config = dict(
    n_head=2,
    norm_place='pre',
    tie_embeddings=False,
    init_std_o=0.0,
    init_std_up=0.0267,
    decay_fraction=1.0,
    decay_shape='cos',
)
Each number is 200 + 40 x the weight over its row's rms, rounded and kept within 0 to 999. Layers, rows and columns count from 0. The size before them is the row's rms in percent of the matrix's.

# layer 2 MLP gate, 320x160, rms 0.0668, rows 244-258, columns 0-159
102,199,244,219,195,153,139,142,232,139,197,235,221,191,223,126,152,196,193,161,197,152,213,170,167,242,186,229,98,184,220,188,186,230,152,192,227,145,169,200,193,227,213,202,271,138,192,267,190,250,259,199,232,183,170,186,287,179,193,195,166,217,218,270,199,265,153,170,156,183,254,234,209,265,186,249,198,248,158,196,205,200,118,279,243,232,231,179,217,207,295,233,171,140,139,91,183,221,172,153,185,193,123,185,203,148,147,224,190,181,219,242,285,249,177,133,249,132,193,188,121,285,196,193,283,182,207,204,212,245,210,259,230,196,169,194,214,217,159,184,208,222,233,199,200,183,264,217,128,184,167,190,227,214,148,146,192,208,178,208,211
104,209,213,240,204,244,250,142,226,279,133,183,150,184,223,232,230,171,173,244,186,210,121,206,150,194,236,196,214,146,149,175,196,128,155,200,136,233,213,182,185,235,201,189,221,197,178,183,232,209,100,142,240,288,209,244,255,217,226,181,271,189,111,180,198,192,199,237,217,156,211,249,187,148,174,145,210,262,153,145,152,205,238,198,195,232,198,213,117,209,127,158,219,235,198,212,229,257,225,165,213,170,183,229,234,259,153,152,230,200,229,197,251,273,179,207,239,207,214,164,211,114,186,222,163,210,190,257,227,229,195,222,281,223,263,198,208,196,210,184,192,232,288,208,203,251,199,256,225,126,171,287,239,135,263,244,213,217,141,179,130
105,212,240,249,213,228,223,235,211,229,191,195,209,207,176,238,267,226,195,156,185,297,181,276,168,175,274,184,193,198,254,230,302,235,132,247,196,222,250,167,240,177,229,195,187,258,148,220,212,169,199,163,218,150,219,244,217,234,220,129,206,124,190,143,143,251,189,185,280,172,262,203,216,216,208,224,272,112,219,150,142,225,185,200,203,123,194,185,195,248,166,202,281,187,185,209,243,247,201,155,214,258,241,248,240,140,247,254,180,220,219,209,239,261,181,156,183,251,256,187,195,170,140,235,214,175,204,209,281,223,166,250,286,241,204,204,200,152,188,188,173,217,199,217,238,142,214,230,188,102,202,258,183,213,197,291,168,210,186,221,249
097,227,269,269,207,214,161,152,169,175,163,234,228,202,237,196,216,178,186,186,237,132,243,206,228,167,233,187,214,156,250,222,275,180,199,266,216,186,271,164,130,224,201,193,185,262,179,193,248,135,213,130,167,154,185,209,188,197,212,222,284,228,221,257,152,277,218,291,177,248,199,211,224,237,184,288,281,177,209,182,160,192,184,206,205,97,156,231,129,153,169,177,185,196,215,229,156,228,255,195,159,233,169,215,234,165,203,174,177,187,126,229,182,209,203,180,259,152,186,177,223,201,175,259,183,201,201,156,178,133,115,220,199,188,228,175,201,130,258,249,213,195,269,221,197,211,116,227,161,205,161,180,204,173,152,205,301,263,195,174,285
114,225,212,186,192,249,187,225,146,198,202,203,160,101,216,249,193,197,140,244,222,226,179,235,212,121,192,177,232,200,252,181,179,236,188,228,163,208,264,272,192,132,173,186,156,147,258,210,207,218,145,258,191,210,210,164,104,152,273,213,246,152,194,194,193,243,162,205,227,217,159,198,240,279,265,166,288,174,181,248,203,118,200,205,192,207,206,268,151,236,214,235,184,214,236,191,210,247,214,178,234,179,236,268,195,178,167,129,233,208,232,152,208,211,246,225,217,244,218,192,191,200,184,183,232,270,266,195,219,283,123,178,225,206,148,173,181,205,105,122,209,262,206,133,229,152,209,144,179,194,218,137,287,205,154,135,189,221,187,264,194
090,236,196,184,175,230,199,163,151,197,240,191,191,205,257,199,173,201,198,154,145,222,175,132,176,196,178,229,248,229,229,184,260,216,235,163,128,146,231,186,149,151,242,209,168,197,233,272,206,213,268,145,216,183,133,223,166,170,199,167,218,199,179,231,237,252,231,220,270,152,247,290,223,212,233,175,158,243,169,211,134,185,293,148,116,77,151,177,198,199,216,121,222,250,226,160,219,145,203,207,202,215,205,214,163,160,238,252,166,211,220,220,243,213,254,120,197,203,189,110,172,180,210,205,166,233,210,171,202,180,172,154,214,99,90,159,168,190,155,260,187,236,189,230,122,200,178,223,201,163,188,193,128,216,221,200,212,161,176,265,219
100,166,139,210,148,206,158,154,251,165,263,215,233,207,225,195,274,234,207,204,181,210,215,266,221,217,117,258,127,199,151,120,143,232,199,142,310,164,264,184,215,206,165,182,247,232,153,194,148,157,172,141,130,142,227,224,176,195,294,220,191,200,199,241,214,235,233,174,244,196,270,191,277,236,177,175,136,204,192,240,237,203,150,230,137,132,203,232,211,185,206,176,257,169,200,170,176,229,223,184,134,161,154,179,241,161,225,245,196,165,216,236,237,213,152,111,184,220,194,190,140,179,176,197,214,130,159,211,253,225,220,216,235,138,206,239,229,108,233,228,200,126,215,300,157,199,211,180,187,214,228,181,194,176,156,187,204,189,178,191,248
089,171,194,207,177,188,253,188,163,164,167,207,205,108,198,193,182,245,239,158,155,233,264,182,180,138,223,167,146,198,169,218,173,224,226,213,224,129,129,160,299,219,126,219,246,125,149,222,233,206,206,305,267,201,164,185,306,191,195,233,194,142,155,126,197,215,212,185,212,204,236,258,229,220,215,149,226,223,152,141,186,175,205,222,198,178,229,154,210,200,132,201,192,157,165,159,186,185,267,157,206,154,159,170,220,190,146,212,177,124,212,257,196,167,207,140,197,187,102,209,132,174,189,193,142,106,196,263,191,228,133,165,203,145,154,187,158,177,235,201,255,289,242,211,147,217,182,249,208,264,170,209,203,171,191,221,176,191,212,199,194
100,202,202,176,183,217,144,209,223,222,254,233,247,120,194,213,162,193,214,137,216,151,163,216,178,226,188,138,229,189,254,171,213,256,161,192,267,178,245,179,169,226,202,239,144,150,188,179,135,295,208,135,154,186,217,261,182,244,168,186,187,233,223,180,184,195,208,184,235,266,219,195,174,182,211,194,168,164,312,202,198,276,202,177,192,176,203,226,202,196,256,199,214,209,226,242,192,250,160,224,169,210,212,257,235,215,181,193,222,101,210,196,213,195,206,235,233,181,175,237,315,138,192,177,250,239,191,84,270,205,217,243,157,220,277,115,188,283,254,277,193,269,153,177,112,238,227,232,193,185,192,216,165,190,245,157,215,216,138,240,220
115,196,230,175,259,216,222,231,211,197,242,201,262,271,174,182,244,204,217,190,253,198,223,224,245,232,188,150,195,236,202,194,227,199,267,197,163,189,250,197,207,139,223,140,192,166,188,218,168,141,270,153,250,150,189,201,240,150,298,134,136,166,232,182,199,238,233,241,239,172,180,169,202,237,143,251,206,168,221,217,130,209,98,158,211,211,247,211,178,244,145,281,279,143,151,175,214,200,188,136,179,224,150,157,270,177,233,201,135,105,185,245,127,169,181,180,292,162,249,195,182,237,125,230,176,177,187,222,206,206,213,212,224,228,228,156,163,152,212,208,182,159,177,214,288,194,255,195,225,162,244,151,179,196,283,210,231,253,214,238,204
096,109,222,307,250,233,216,298,224,227,220,152,167,284,164,250,198,263,121,161,216,230,230,222,199,179,232,306,236,211,214,174,240,216,161,214,117,241,208,226,181,297,190,201,175,201,215,188,141,151,190,188,147,249,170,152,199,202,249,263,229,227,233,163,161,209,223,232,202,213,194,163,137,250,221,226,177,185,216,243,213,196,170,187,144,128,215,242,184,257,195,198,190,272,189,247,192,201,251,201,300,214,270,188,216,225,207,195,205,144,188,178,243,199,181,236,188,218,230,207,207,80,192,189,182,252,242,262,226,219,186,220,185,173,185,217,182,148,173,249,205,209,259,238,168,219,268,199,196,130,252,267,192,184,215,224,167,238,222,248,185
105,250,178,232,226,231,213,225,205,184,197,214,160,234,231,149,191,208,215,173,132,156,194,163,205,178,169,221,186,244,199,198,184,263,196,199,226,201,149,83,250,123,283,150,155,244,193,249,258,226,150,222,239,253,229,214,168,236,193,177,178,218,235,112,150,170,172,257,291,227,162,194,254,194,301,181,287,185,225,243,167,294,208,213,235,173,189,208,147,149,200,150,182,170,195,184,213,222,186,203,182,233,184,218,168,155,145,228,198,200,177,169,228,245,222,200,195,211,222,243,219,153,158,226,225,138,190,242,191,189,84,196,166,173,234,136,129,172,202,231,171,194,197,253,178,112,114,206,194,170,266,204,178,271,237,156,141,203,215,168,170
093,213,187,195,226,253,230,144,235,94,212,147,238,196,202,250,228,166,200,206,169,136,135,242,208,248,185,184,186,162,183,179,181,191,153,173,149,206,270,183,216,255,228,204,246,241,209,253,225,161,199,162,219,237,229,202,170,258,193,184,162,144,252,141,228,212,236,211,169,248,223,207,240,246,242,209,211,196,281,221,118,277,191,181,219,213,191,171,253,253,210,174,212,250,237,215,180,243,166,196,212,280,153,167,248,159,189,190,269,259,131,206,206,184,205,261,192,149,231,173,174,205,174,126,298,202,241,227,214,113,116,210,162,174,123,218,258,158,211,190,157,244,223,228,229,230,194,165,169,149,171,215,229,281,276,224,162,251,132,167,188
104,163,185,142,143,154,191,141,218,244,266,199,189,174,140,174,252,249,206,229,235,224,240,238,212,228,196,161,195,193,156,165,228,266,207,232,255,134,160,207,163,237,143,234,286,146,211,185,237,200,103,176,225,228,246,120,250,235,186,187,128,170,185,173,266,214,195,194,187,188,228,133,231,186,181,195,255,150,161,198,266,163,150,234,258,268,172,190,182,136,261,146,207,196,212,201,215,168,219,173,260,284,175,151,171,177,262,234,195,197,207,216,153,234,142,234,230,184,204,196,178,219,187,195,172,157,215,108,220,197,202,183,170,313,165,164,254,189,193,221,235,153,199,294,215,259,203,203,240,244,171,211,222,204,145,209,132,186,185,240,273
108,201,173,146,171,238,204,206,221,232,233,203,237,214,204,218,135,148,212,125,278,181,102,194,238,258,193,274,171,128,187,193,181,270,154,182,123,244,219,179,237,206,213,239,214,170,192,263,236,291,253,209,213,198,252,213,135,238,131,228,114,118,95,224,198,249,207,234,296,215,163,200,207,251,176,195,238,174,230,215,188,240,132,230,221,167,211,215,215,231,196,178,253,212,265,181,197,130,202,226,174,175,207,200,189,266,141,220,230,167,243,181,177,238,177,264,191,198,180,233,230,261,183,255,185,243,163,138,191,214,213,175,178,204,159,222,153,237,162,216,210,261,187,217,151,211,187,234,222,202,247,173,210,228,113,161,157,252,275,197,183
# layer 2 MLP up, 320x160, rms 0.0661, rows 244-258, columns 0-159
107,152,186,150,200,195,172,179,251,205,160,177,149,228,163,173,172,163,150,177,204,196,202,259,264,166,234,325,252,191,151,141,221,204,190,197,97,198,132,157,237,243,161,140,265,220,218,188,156,178,162,190,116,218,152,154,192,210,202,274,92,192,129,216,211,188,222,246,131,266,199,267,258,156,177,147,164,200,183,133,208,188,149,165,260,224,177,228,198,150,170,175,184,156,205,177,208,185,266,162,213,168,181,149,172,202,203,135,186,156,257,224,153,208,194,159,206,226,194,190,175,198,199,164,184,195,215,173,181,130,160,230,161,176,110,190,226,170,178,234,234,234,189,243,187,224,192,230,206,175,244,146,188,117,108,155,153,194,180,197,229
105,221,162,249,195,195,215,112,279,185,201,195,226,267,262,226,179,254,151,161,216,191,264,172,148,196,201,171,267,246,181,160,238,203,208,155,160,214,205,189,181,192,204,183,174,256,207,233,227,246,186,207,251,228,167,162,233,305,195,237,219,155,146,182,257,239,133,185,209,163,185,187,274,198,294,203,287,232,150,225,233,180,242,192,201,261,215,124,205,204,175,264,254,201,214,212,170,208,151,205,270,164,258,285,217,231,181,192,191,200,156,190,237,199,187,192,91,189,201,111,211,218,217,162,210,257,159,178,212,250,138,229,200,188,233,173,226,239,230,149,252,223,264,181,209,148,165,166,201,151,201,179,180,226,208,249,171,284,234,167,285
110,209,205,201,214,124,238,229,253,195,241,209,193,249,187,208,221,134,181,247,124,187,222,241,168,164,197,159,244,217,234,166,179,209,240,211,145,244,199,238,239,147,155,221,273,202,192,231,211,228,203,174,224,214,198,230,157,278,179,219,115,222,134,209,212,148,232,227,179,136,232,220,253,211,281,173,230,186,137,234,216,220,181,207,226,135,251,217,151,281,232,217,153,184,245,197,202,200,233,178,193,96,241,163,148,216,168,257,190,242,185,167,194,189,152,178,169,136,190,265,193,245,246,292,226,315,208,214,252,146,228,244,203,236,255,212,188,243,177,158,215,273,240,186,199,215,275,158,200,165,161,250,153,229,247,114,184,169,205,158,241
100,249,272,175,166,248,209,174,174,190,214,185,188,180,239,203,188,150,192,145,160,147,233,205,246,110,250,139,243,188,245,225,172,185,240,188,174,214,218,164,164,264,202,241,196,198,220,177,217,169,177,217,244,177,232,173,173,155,189,277,300,255,181,206,163,224,219,245,175,233,189,261,165,169,216,196,241,157,255,217,203,199,227,136,233,157,189,209,136,127,181,166,191,218,264,201,229,196,201,175,197,215,207,188,190,174,172,150,94,175,232,258,141,204,149,190,248,96,146,187,245,201,167,142,203,214,151,184,222,176,70,187,193,185,216,161,205,186,206,186,212,198,270,187,212,227,122,207,215,189,193,322,214,209,212,285,177,286,145,197,258
112,227,215,192,205,152,159,232,217,188,268,220,151,217,204,288,211,164,144,232,177,205,215,219,228,152,155,202,226,268,182,223,224,258,181,284,115,223,223,217,193,210,180,176,232,120,248,233,172,173,178,236,173,207,194,147,162,148,247,195,273,112,174,209,217,188,273,257,239,247,173,200,224,197,234,233,230,155,203,202,185,95,226,182,219,176,205,274,249,228,189,302,242,227,185,212,227,242,155,171,245,198,230,250,189,184,235,193,191,154,246,179,197,175,159,231,161,239,231,161,135,230,171,113,171,221,273,246,241,224,178,217,199,178,149,203,171,241,162,169,206,211,248,124,211,207,254,184,221,161,287,131,296,240,210,155,186,237,227,229,161
094,254,171,190,194,199,202,230,187,152,198,160,195,217,202,214,219,188,202,173,155,190,271,231,310,212,230,180,278,101,139,147,262,122,212,172,184,206,211,140,216,185,221,227,177,162,217,193,208,244,206,202,206,137,167,212,160,156,209,248,160,173,121,196,231,215,241,154,200,187,189,251,222,234,169,203,205,112,210,202,234,190,212,203,187,183,192,150,132,189,203,147,220,205,192,271,201,266,272,158,158,207,211,154,176,132,163,234,233,316,251,184,169,221,205,164,214,287,199,191,238,212,186,234,230,204,187,230,241,182,179,284,255,220,275,215,173,193,175,254,223,188,185,216,194,181,204,199,202,157,216,102,233,145,141,261,311,218,186,182,291
101,225,212,196,169,226,255,275,127,279,250,240,220,219,176,278,226,210,158,201,173,172,203,184,205,289,248,190,298,193,118,129,151,178,242,146,162,173,205,270,236,165,165,193,202,191,221,202,164,120,182,170,129,204,191,235,210,182,232,270,184,161,208,245,235,231,214,241,241,219,167,219,230,305,267,202,166,170,207,214,180,151,197,131,161,219,188,245,225,157,231,213,251,135,143,248,172,205,222,171,240,202,233,168,214,241,240,221,167,264,177,202,233,247,221,253,196,216,239,239,148,226,219,238,180,197,207,224,251,238,218,241,150,180,238,241,202,179,211,208,166,219,260,211,141,191,221,176,207,147,255,210,286,174,165,95,242,197,219,244,148
090,204,192,186,151,223,232,223,128,203,191,255,150,121,171,168,198,147,194,145,133,225,259,158,191,193,181,284,191,230,238,131,193,243,204,162,219,176,200,181,269,205,143,173,290,131,163,272,202,180,175,254,246,168,148,254,234,221,237,136,224,153,209,140,156,228,170,184,212,249,216,190,140,298,170,212,182,258,179,165,157,126,196,229,224,179,254,205,157,274,208,212,282,142,146,180,234,212,131,194,168,181,159,204,201,207,207,143,120,157,254,122,230,156,218,193,194,204,180,166,128,142,183,178,116,204,142,258,211,182,162,216,231,221,165,190,200,170,254,198,228,185,245,199,177,181,200,197,244,183,164,229,161,185,231,209,223,177,230,187,257
099,209,203,187,247,258,236,176,158,247,121,159,144,163,232,243,210,221,149,177,123,261,226,121,298,198,191,227,225,214,163,260,226,191,208,172,279,122,224,171,199,203,193,247,209,241,231,184,235,198,157,227,188,194,151,205,121,217,185,216,270,174,240,151,259,160,206,277,229,186,142,254,172,262,182,178,233,212,175,234,243,165,245,191,252,172,198,133,190,202,195,261,145,287,178,225,213,229,211,159,249,210,196,191,190,185,235,286,180,236,146,147,189,127,234,221,214,145,119,241,150,209,239,184,108,212,150,247,159,192,234,231,186,187,183,248,184,191,156,169,211,186,185,184,243,181,201,151,243,145,221,205,206,185,198,297,197,171,193,257,176
114,228,171,264,295,247,205,234,177,167,261,195,185,186,130,206,213,153,256,149,192,255,141,215,201,196,231,237,199,222,260,116,251,162,190,155,177,194,182,234,201,149,190,171,179,251,224,213,214,233,244,206,226,192,212,108,150,183,137,158,212,188,188,206,225,187,236,292,214,237,204,188,223,207,230,283,265,225,156,236,240,192,248,143,202,175,223,214,150,208,191,195,256,232,114,289,235,208,238,213,258,229,148,257,274,220,195,200,182,251,165,127,168,209,157,243,174,227,158,177,229,190,201,192,233,278,193,224,210,195,115,279,113,209,230,227,226,262,242,200,180,204,168,240,211,210,163,154,187,162,189,139,210,175,215,172,214,194,268,118,242
099,240,244,138,211,185,173,154,202,237,201,219,239,184,282,258,252,202,228,186,139,242,224,241,226,243,198,104,193,204,213,230,152,265,164,216,169,178,181,209,184,229,209,177,186,172,233,137,185,141,240,267,138,237,235,221,147,201,238,152,148,277,214,210,141,289,175,198,197,225,168,249,161,243,127,202,226,256,210,232,195,147,235,269,176,188,158,174,260,183,153,254,179,167,172,171,226,164,186,184,221,170,221,272,194,203,161,224,172,173,218,122,146,176,202,178,216,173,220,116,212,240,192,248,116,205,188,161,168,269,261,205,238,207,170,171,233,245,147,229,236,103,159,216,197,213,245,155,209,189,121,183,278,200,216,182,148,247,241,214,150
102,187,138,179,162,189,161,221,210,232,172,129,170,185,202,183,186,216,264,257,177,186,132,213,185,245,263,136,250,230,166,185,200,145,221,188,196,188,158,207,218,237,141,221,241,131,273,132,196,182,252,210,164,135,209,158,152,171,175,194,187,176,152,226,239,144,216,258,193,203,151,210,282,230,187,185,159,189,172,194,249,213,162,158,142,232,126,151,224,279,209,202,248,156,247,246,159,164,219,222,184,185,157,265,222,237,199,245,256,171,240,153,205,223,202,223,143,145,197,164,231,192,192,242,130,281,206,164,266,213,200,187,191,220,172,228,151,186,213,212,226,253,203,163,214,224,174,162,123,282,200,361,208,222,159,181,202,181,253,240,169
091,201,213,164,220,180,154,151,213,199,207,178,194,178,174,184,143,211,180,225,233,199,284,197,198,233,181,216,210,173,190,234,251,148,179,173,247,215,149,211,204,177,176,192,193,154,190,234,181,252,210,200,227,133,176,221,203,209,174,202,268,222,246,247,181,206,247,173,239,165,163,210,137,236,164,206,191,186,203,149,215,120,243,198,171,230,195,140,297,175,200,340,208,264,162,187,235,160,260,251,217,123,164,223,167,244,195,257,195,150,289,170,251,158,193,144,234,230,178,175,144,173,206,238,133,218,212,152,200,181,199,202,284,171,234,311,143,296,193,227,246,249,148,158,222,184,243,153,179,213,208,248,218,237,239,240,215,186,256,298,178
104,106,243,249,203,239,197,145,186,202,177,259,215,246,174,216,130,202,233,174,221,134,179,207,210,156,181,162,249,192,232,168,214,288,259,151,205,100,249,205,187,201,151,235,269,168,196,199,264,214,211,138,205,234,203,238,161,197,184,230,170,198,224,305,281,248,214,225,121,210,227,268,292,156,183,242,209,147,215,197,193,162,166,202,132,248,148,201,236,206,246,197,185,206,216,179,166,215,185,200,170,218,151,168,150,218,163,199,277,190,175,250,254,238,226,229,209,125,121,263,226,179,199,216,177,217,208,174,251,199,237,224,169,211,123,223,246,240,192,220,281,242,146,192,200,277,190,188,174,273,153,176,163,157,185,187,205,161,164,245,191
102,185,281,187,159,147,214,232,210,151,160,156,241,259,206,254,217,239,202,302,246,212,185,250,199,231,220,173,247,183,229,180,203,205,158,244,220,207,144,177,165,261,204,250,200,204,161,153,205,201,200,208,229,192,172,201,265,225,234,155,226,256,210,232,185,231,192,215,137,186,197,215,168,229,142,113,185,234,144,210,188,181,192,205,188,182,162,194,195,247,201,185,172,211,172,174,230,151,164,227,181,165,170,217,158,246,228,313,189,186,179,267,249,169,281,170,192,220,156,231,213,174,207,156,137,120,233,158,134,96,177,211,292,177,224,155,289,187,245,235,254,189,198,162,276,245,216,163,243,146,89,207,243,228,137,215,209,197,172,258,195
# layer 2 MLP down (transposed), 320x160, rms 0.0823, rows 244-257, columns 0-159
103,159,249,195,243,267,156,250,169,222,161,216,132,166,181,180,174,223,206,214,224,166,174,133,183,234,207,119,207,192,154,225,225,216,218,188,243,200,148,208,214,153,214,245,224,140,275,260,109,226,218,189,206,243,172,247,168,185,184,189,229,185,116,160,199,270,182,229,222,227,251,200,219,201,270,179,169,191,142,201,184,236,189,256,137,207,233,191,171,178,240,185,199,167,178,334,178,145,163,224,214,177,154,242,213,273,167,198,190,224,159,252,160,236,190,202,259,204,260,186,136,198,255,183,235,250,296,138,201,195,207,338,160,248,215,163,193,182,165,208,230,187,170,206,159,237,244,117,151,168,244,155,209,227,141,217,183,189,223,226,210
105,250,145,185,211,159,171,199,202,191,185,190,265,197,227,205,177,277,176,222,234,197,246,177,190,201,187,126,219,209,125,195,268,199,177,177,194,235,164,189,111,145,264,164,238,276,241,168,191,245,188,209,223,276,193,222,243,220,210,226,213,169,179,182,279,225,176,165,220,187,187,199,241,287,256,217,271,184,194,211,278,170,134,162,202,200,180,203,243,203,202,200,240,233,250,202,176,259,122,136,207,186,191,226,187,149,266,253,180,192,174,214,231,175,235,121,117,181,277,116,238,209,275,214,194,228,140,95,216,297,128,262,197,250,198,194,230,204,236,161,245,213,235,147,204,140,199,229,177,181,217,171,190,238,179,210,158,222,205,174,229
104,243,171,151,168,100,228,210,200,177,189,188,166,206,239,198,262,163,222,231,177,239,178,216,167,138,201,163,192,163,233,167,235,222,191,264,147,248,214,204,273,186,192,211,249,201,139,198,206,178,174,173,171,163,240,186,169,238,165,256,161,258,179,190,198,179,208,207,210,152,148,204,273,190,255,172,253,139,149,170,231,200,189,231,226,117,204,169,160,194,227,166,189,275,203,55,252,210,227,158,210,182,217,197,140,225,213,240,179,226,212,165,217,186,114,170,151,177,187,216,186,197,292,218,242,261,200,275,186,177,205,188,244,214,227,235,164,256,226,159,173,274,303,177,210,235,241,225,194,156,116,245,186,236,275,158,202,217,211,134,269
102,219,244,174,229,212,203,207,180,184,188,187,204,188,213,205,225,165,208,168,170,225,202,234,145,168,179,147,267,220,229,192,191,188,292,198,210,205,165,199,207,162,237,234,193,198,228,182,205,150,222,220,206,141,238,186,221,155,222,218,230,199,205,180,171,250,194,241,150,211,157,197,209,208,166,215,238,177,292,209,178,200,190,229,240,207,143,139,149,142,164,159,149,197,264,284,200,235,199,185,299,297,218,197,213,178,196,258,152,179,233,210,222,193,209,196,231,221,192,242,267,194,216,173,232,199,265,269,209,200,159,451,181,224,196,165,272,159,179,163,219,216,263,150,212,190,192,168,199,210,140,252,241,237,172,247,200,233,181,154,223
106,164,284,260,234,221,199,150,179,174,152,212,150,142,221,207,195,258,150,195,270,267,256,220,192,209,197,230,176,181,245,168,158,216,178,217,235,269,237,250,212,212,158,183,229,154,239,210,189,196,205,215,268,155,249,177,119,194,255,193,221,176,224,198,134,260,136,196,202,207,208,152,187,256,240,208,229,230,114,180,183,139,221,264,111,221,140,302,116,220,153,183,167,189,173,273,219,216,220,158,189,154,211,232,209,211,187,194,216,228,186,177,246,201,234,183,259,215,225,188,197,256,110,218,217,234,226,225,184,160,146,296,222,185,146,235,228,222,184,130,222,256,242,135,216,163,151,171,180,213,191,150,184,142,157,185,180,185,142,271,192
095,219,226,215,206,261,187,158,170,211,111,226,275,240,181,189,214,305,235,204,246,283,195,239,205,182,230,229,191,225,252,229,163,226,159,105,210,163,215,242,160,210,190,257,204,238,226,147,153,220,173,222,125,196,202,167,270,175,209,234,171,171,183,211,214,199,187,236,74,237,244,202,228,203,182,158,228,205,159,197,238,160,195,184,257,221,183,202,226,177,214,184,204,195,124,229,245,222,183,182,147,173,173,250,295,175,189,211,208,176,165,213,199,204,193,188,215,177,173,227,119,211,224,106,169,156,201,225,208,210,173,384,122,194,178,155,244,215,186,213,221,189,225,173,160,228,241,141,203,230,121,200,165,215,178,199,179,207,225,222,132
101,211,194,169,182,251,234,248,229,214,203,200,222,210,241,247,214,181,187,203,118,199,179,269,226,213,201,186,170,183,161,186,171,208,201,183,215,187,244,292,144,207,142,188,175,217,227,204,189,200,173,222,141,190,229,208,190,214,239,237,232,221,197,154,233,211,216,215,211,126,252,195,281,218,162,217,160,209,162,167,258,166,228,220,291,150,184,215,198,194,196,200,212,146,168,359,200,258,214,225,188,187,176,186,163,206,247,144,217,226,179,213,245,214,193,178,240,286,154,202,125,227,245,186,214,159,164,172,172,202,239,300,239,149,242,236,203,149,240,240,189,114,342,278,129,190,210,165,210,144,195,153,149,260,191,145,224,226,169,158,206
097,241,192,204,180,226,261,187,195,141,202,233,193,147,219,199,162,196,185,214,188,227,217,184,224,219,187,149,206,190,237,198,97,221,282,189,234,206,159,208,156,218,192,201,195,134,112,130,199,241,180,247,113,188,164,184,256,195,256,233,192,190,183,202,208,206,177,198,189,177,294,187,179,239,162,206,153,192,250,196,193,190,172,219,187,175,263,158,208,211,212,156,207,168,161,271,161,244,211,242,254,171,166,190,200,172,212,230,197,157,186,199,167,170,249,233,249,168,221,174,128,226,171,176,163,168,214,235,158,201,201,409,136,213,165,141,203,195,235,195,258,276,278,227,162,232,239,200,169,190,183,265,168,124,212,247,167,169,272,160,201
099,247,160,140,202,168,197,249,192,192,208,226,216,233,238,192,112,251,218,245,233,137,180,211,163,206,215,187,209,221,216,220,183,232,141,201,145,265,202,227,213,144,181,234,127,188,232,201,238,205,230,169,251,236,227,190,287,196,287,200,199,237,132,223,211,212,207,258,163,276,227,224,219,171,194,196,205,221,198,198,182,182,194,194,263,271,140,173,226,193,168,190,145,167,122,126,242,207,191,218,180,167,155,141,151,220,113,117,257,215,252,218,201,233,178,196,220,240,236,216,172,187,172,229,152,205,180,31,231,249,179,113,163,194,162,151,174,196,192,189,231,170,104,205,212,196,216,216,185,242,254,228,192,196,138,140,219,255,179,181,151
107,227,203,201,234,236,184,200,210,221,205,208,196,193,197,192,239,166,237,181,177,218,202,191,185,186,183,206,196,215,233,173,215,188,201,152,175,175,153,230,209,178,181,168,217,304,277,179,202,264,243,212,224,190,262,140,162,204,150,154,189,212,247,264,286,143,193,254,207,194,194,212,245,188,159,266,234,248,200,296,228,169,245,141,170,205,212,173,177,165,172,208,207,192,173,355,287,223,225,251,233,176,161,243,183,204,220,230,169,231,184,168,171,222,193,249,190,250,180,196,235,200,229,207,259,222,218,199,203,171,190,400,131,193,180,198,224,237,248,189,260,213,114,228,196,147,119,186,215,144,197,152,206,233,201,187,217,174,157,146,196
099,215,266,173,205,144,191,200,228,241,179,228,256,231,226,207,204,152,203,186,156,197,170,221,218,250,218,141,152,188,201,215,236,245,166,203,197,225,148,192,266,226,216,170,183,137,250,171,170,145,251,258,198,205,262,245,121,205,160,154,118,231,176,198,201,253,196,251,212,291,201,208,149,207,206,187,236,233,230,201,163,148,240,249,196,190,158,191,165,190,124,258,227,186,181,181,220,130,167,183,217,140,198,258,194,273,176,205,195,175,103,169,138,168,201,153,218,151,213,143,224,232,225,230,175,194,228,177,158,237,189,138,203,237,205,112,267,180,168,195,232,91,92,171,170,232,291,231,135,254,219,163,234,220,242,172,217,245,216,224,155
101,290,251,219,188,136,244,194,152,207,217,198,215,104,240,204,260,230,163,212,243,190,209,151,179,189,251,183,164,276,250,203,218,164,175,190,228,226,183,150,218,126,111,229,177,262,111,144,164,172,186,228,248,205,135,213,220,171,174,262,196,229,196,268,223,258,223,115,105,128,189,243,164,234,175,205,217,143,161,186,211,173,193,196,215,191,165,221,182,226,222,213,204,219,188,87,198,179,115,210,152,191,137,194,209,203,238,146,199,237,229,228,180,196,242,165,265,152,195,209,223,209,242,205,192,257,210,202,203,197,187,92,158,173,159,166,191,192,265,190,220,148,98,163,230,241,216,178,202,186,200,175,146,201,179,269,192,222,235,217,162
092,216,166,149,222,151,224,302,180,205,250,184,179,184,237,179,260,235,181,276,250,296,192,218,254,155,199,217,170,179,212,219,206,215,166,164,179,167,103,175,339,200,155,186,164,154,183,174,204,219,194,229,229,175,201,217,231,140,209,213,230,230,163,206,151,190,181,187,204,176,153,239,201,185,156,209,205,202,212,191,208,110,222,209,216,216,195,238,201,208,199,220,139,210,179,109,217,216,222,149,178,157,226,224,207,231,196,163,200,202,239,232,257,234,258,226,198,209,119,224,246,215,196,229,129,145,199,181,229,219,268,73,176,173,235,151,204,221,193,164,169,71,140,192,191,224,178,201,210,177,156,246,159,142,158,227,202,178,137,126,136
109,145,191,224,269,293,267,147,224,143,143,206,178,216,179,243,191,205,193,196,158,247,165,193,230,192,171,255,246,184,212,184,194,175,232,144,116,227,203,107,312,143,192,151,163,188,246,175,142,218,223,174,209,198,165,168,138,187,207,190,236,254,230,137,186,229,177,242,305,153,186,250,163,186,261,227,232,153,250,211,138,210,255,191,172,134,212,199,231,192,175,214,149,202,169,144,168,147,250,198,153,164,150,244,105,197,180,173,228,183,169,153,227,135,206,161,228,176,155,190,214,128,195,201,193,200,217,298,218,241,197,241,221,197,221,199,175,217,206,193,129,250,172,156,165,204,143,161,174,119,214,209,194,177,228,247,199,223,216,210,138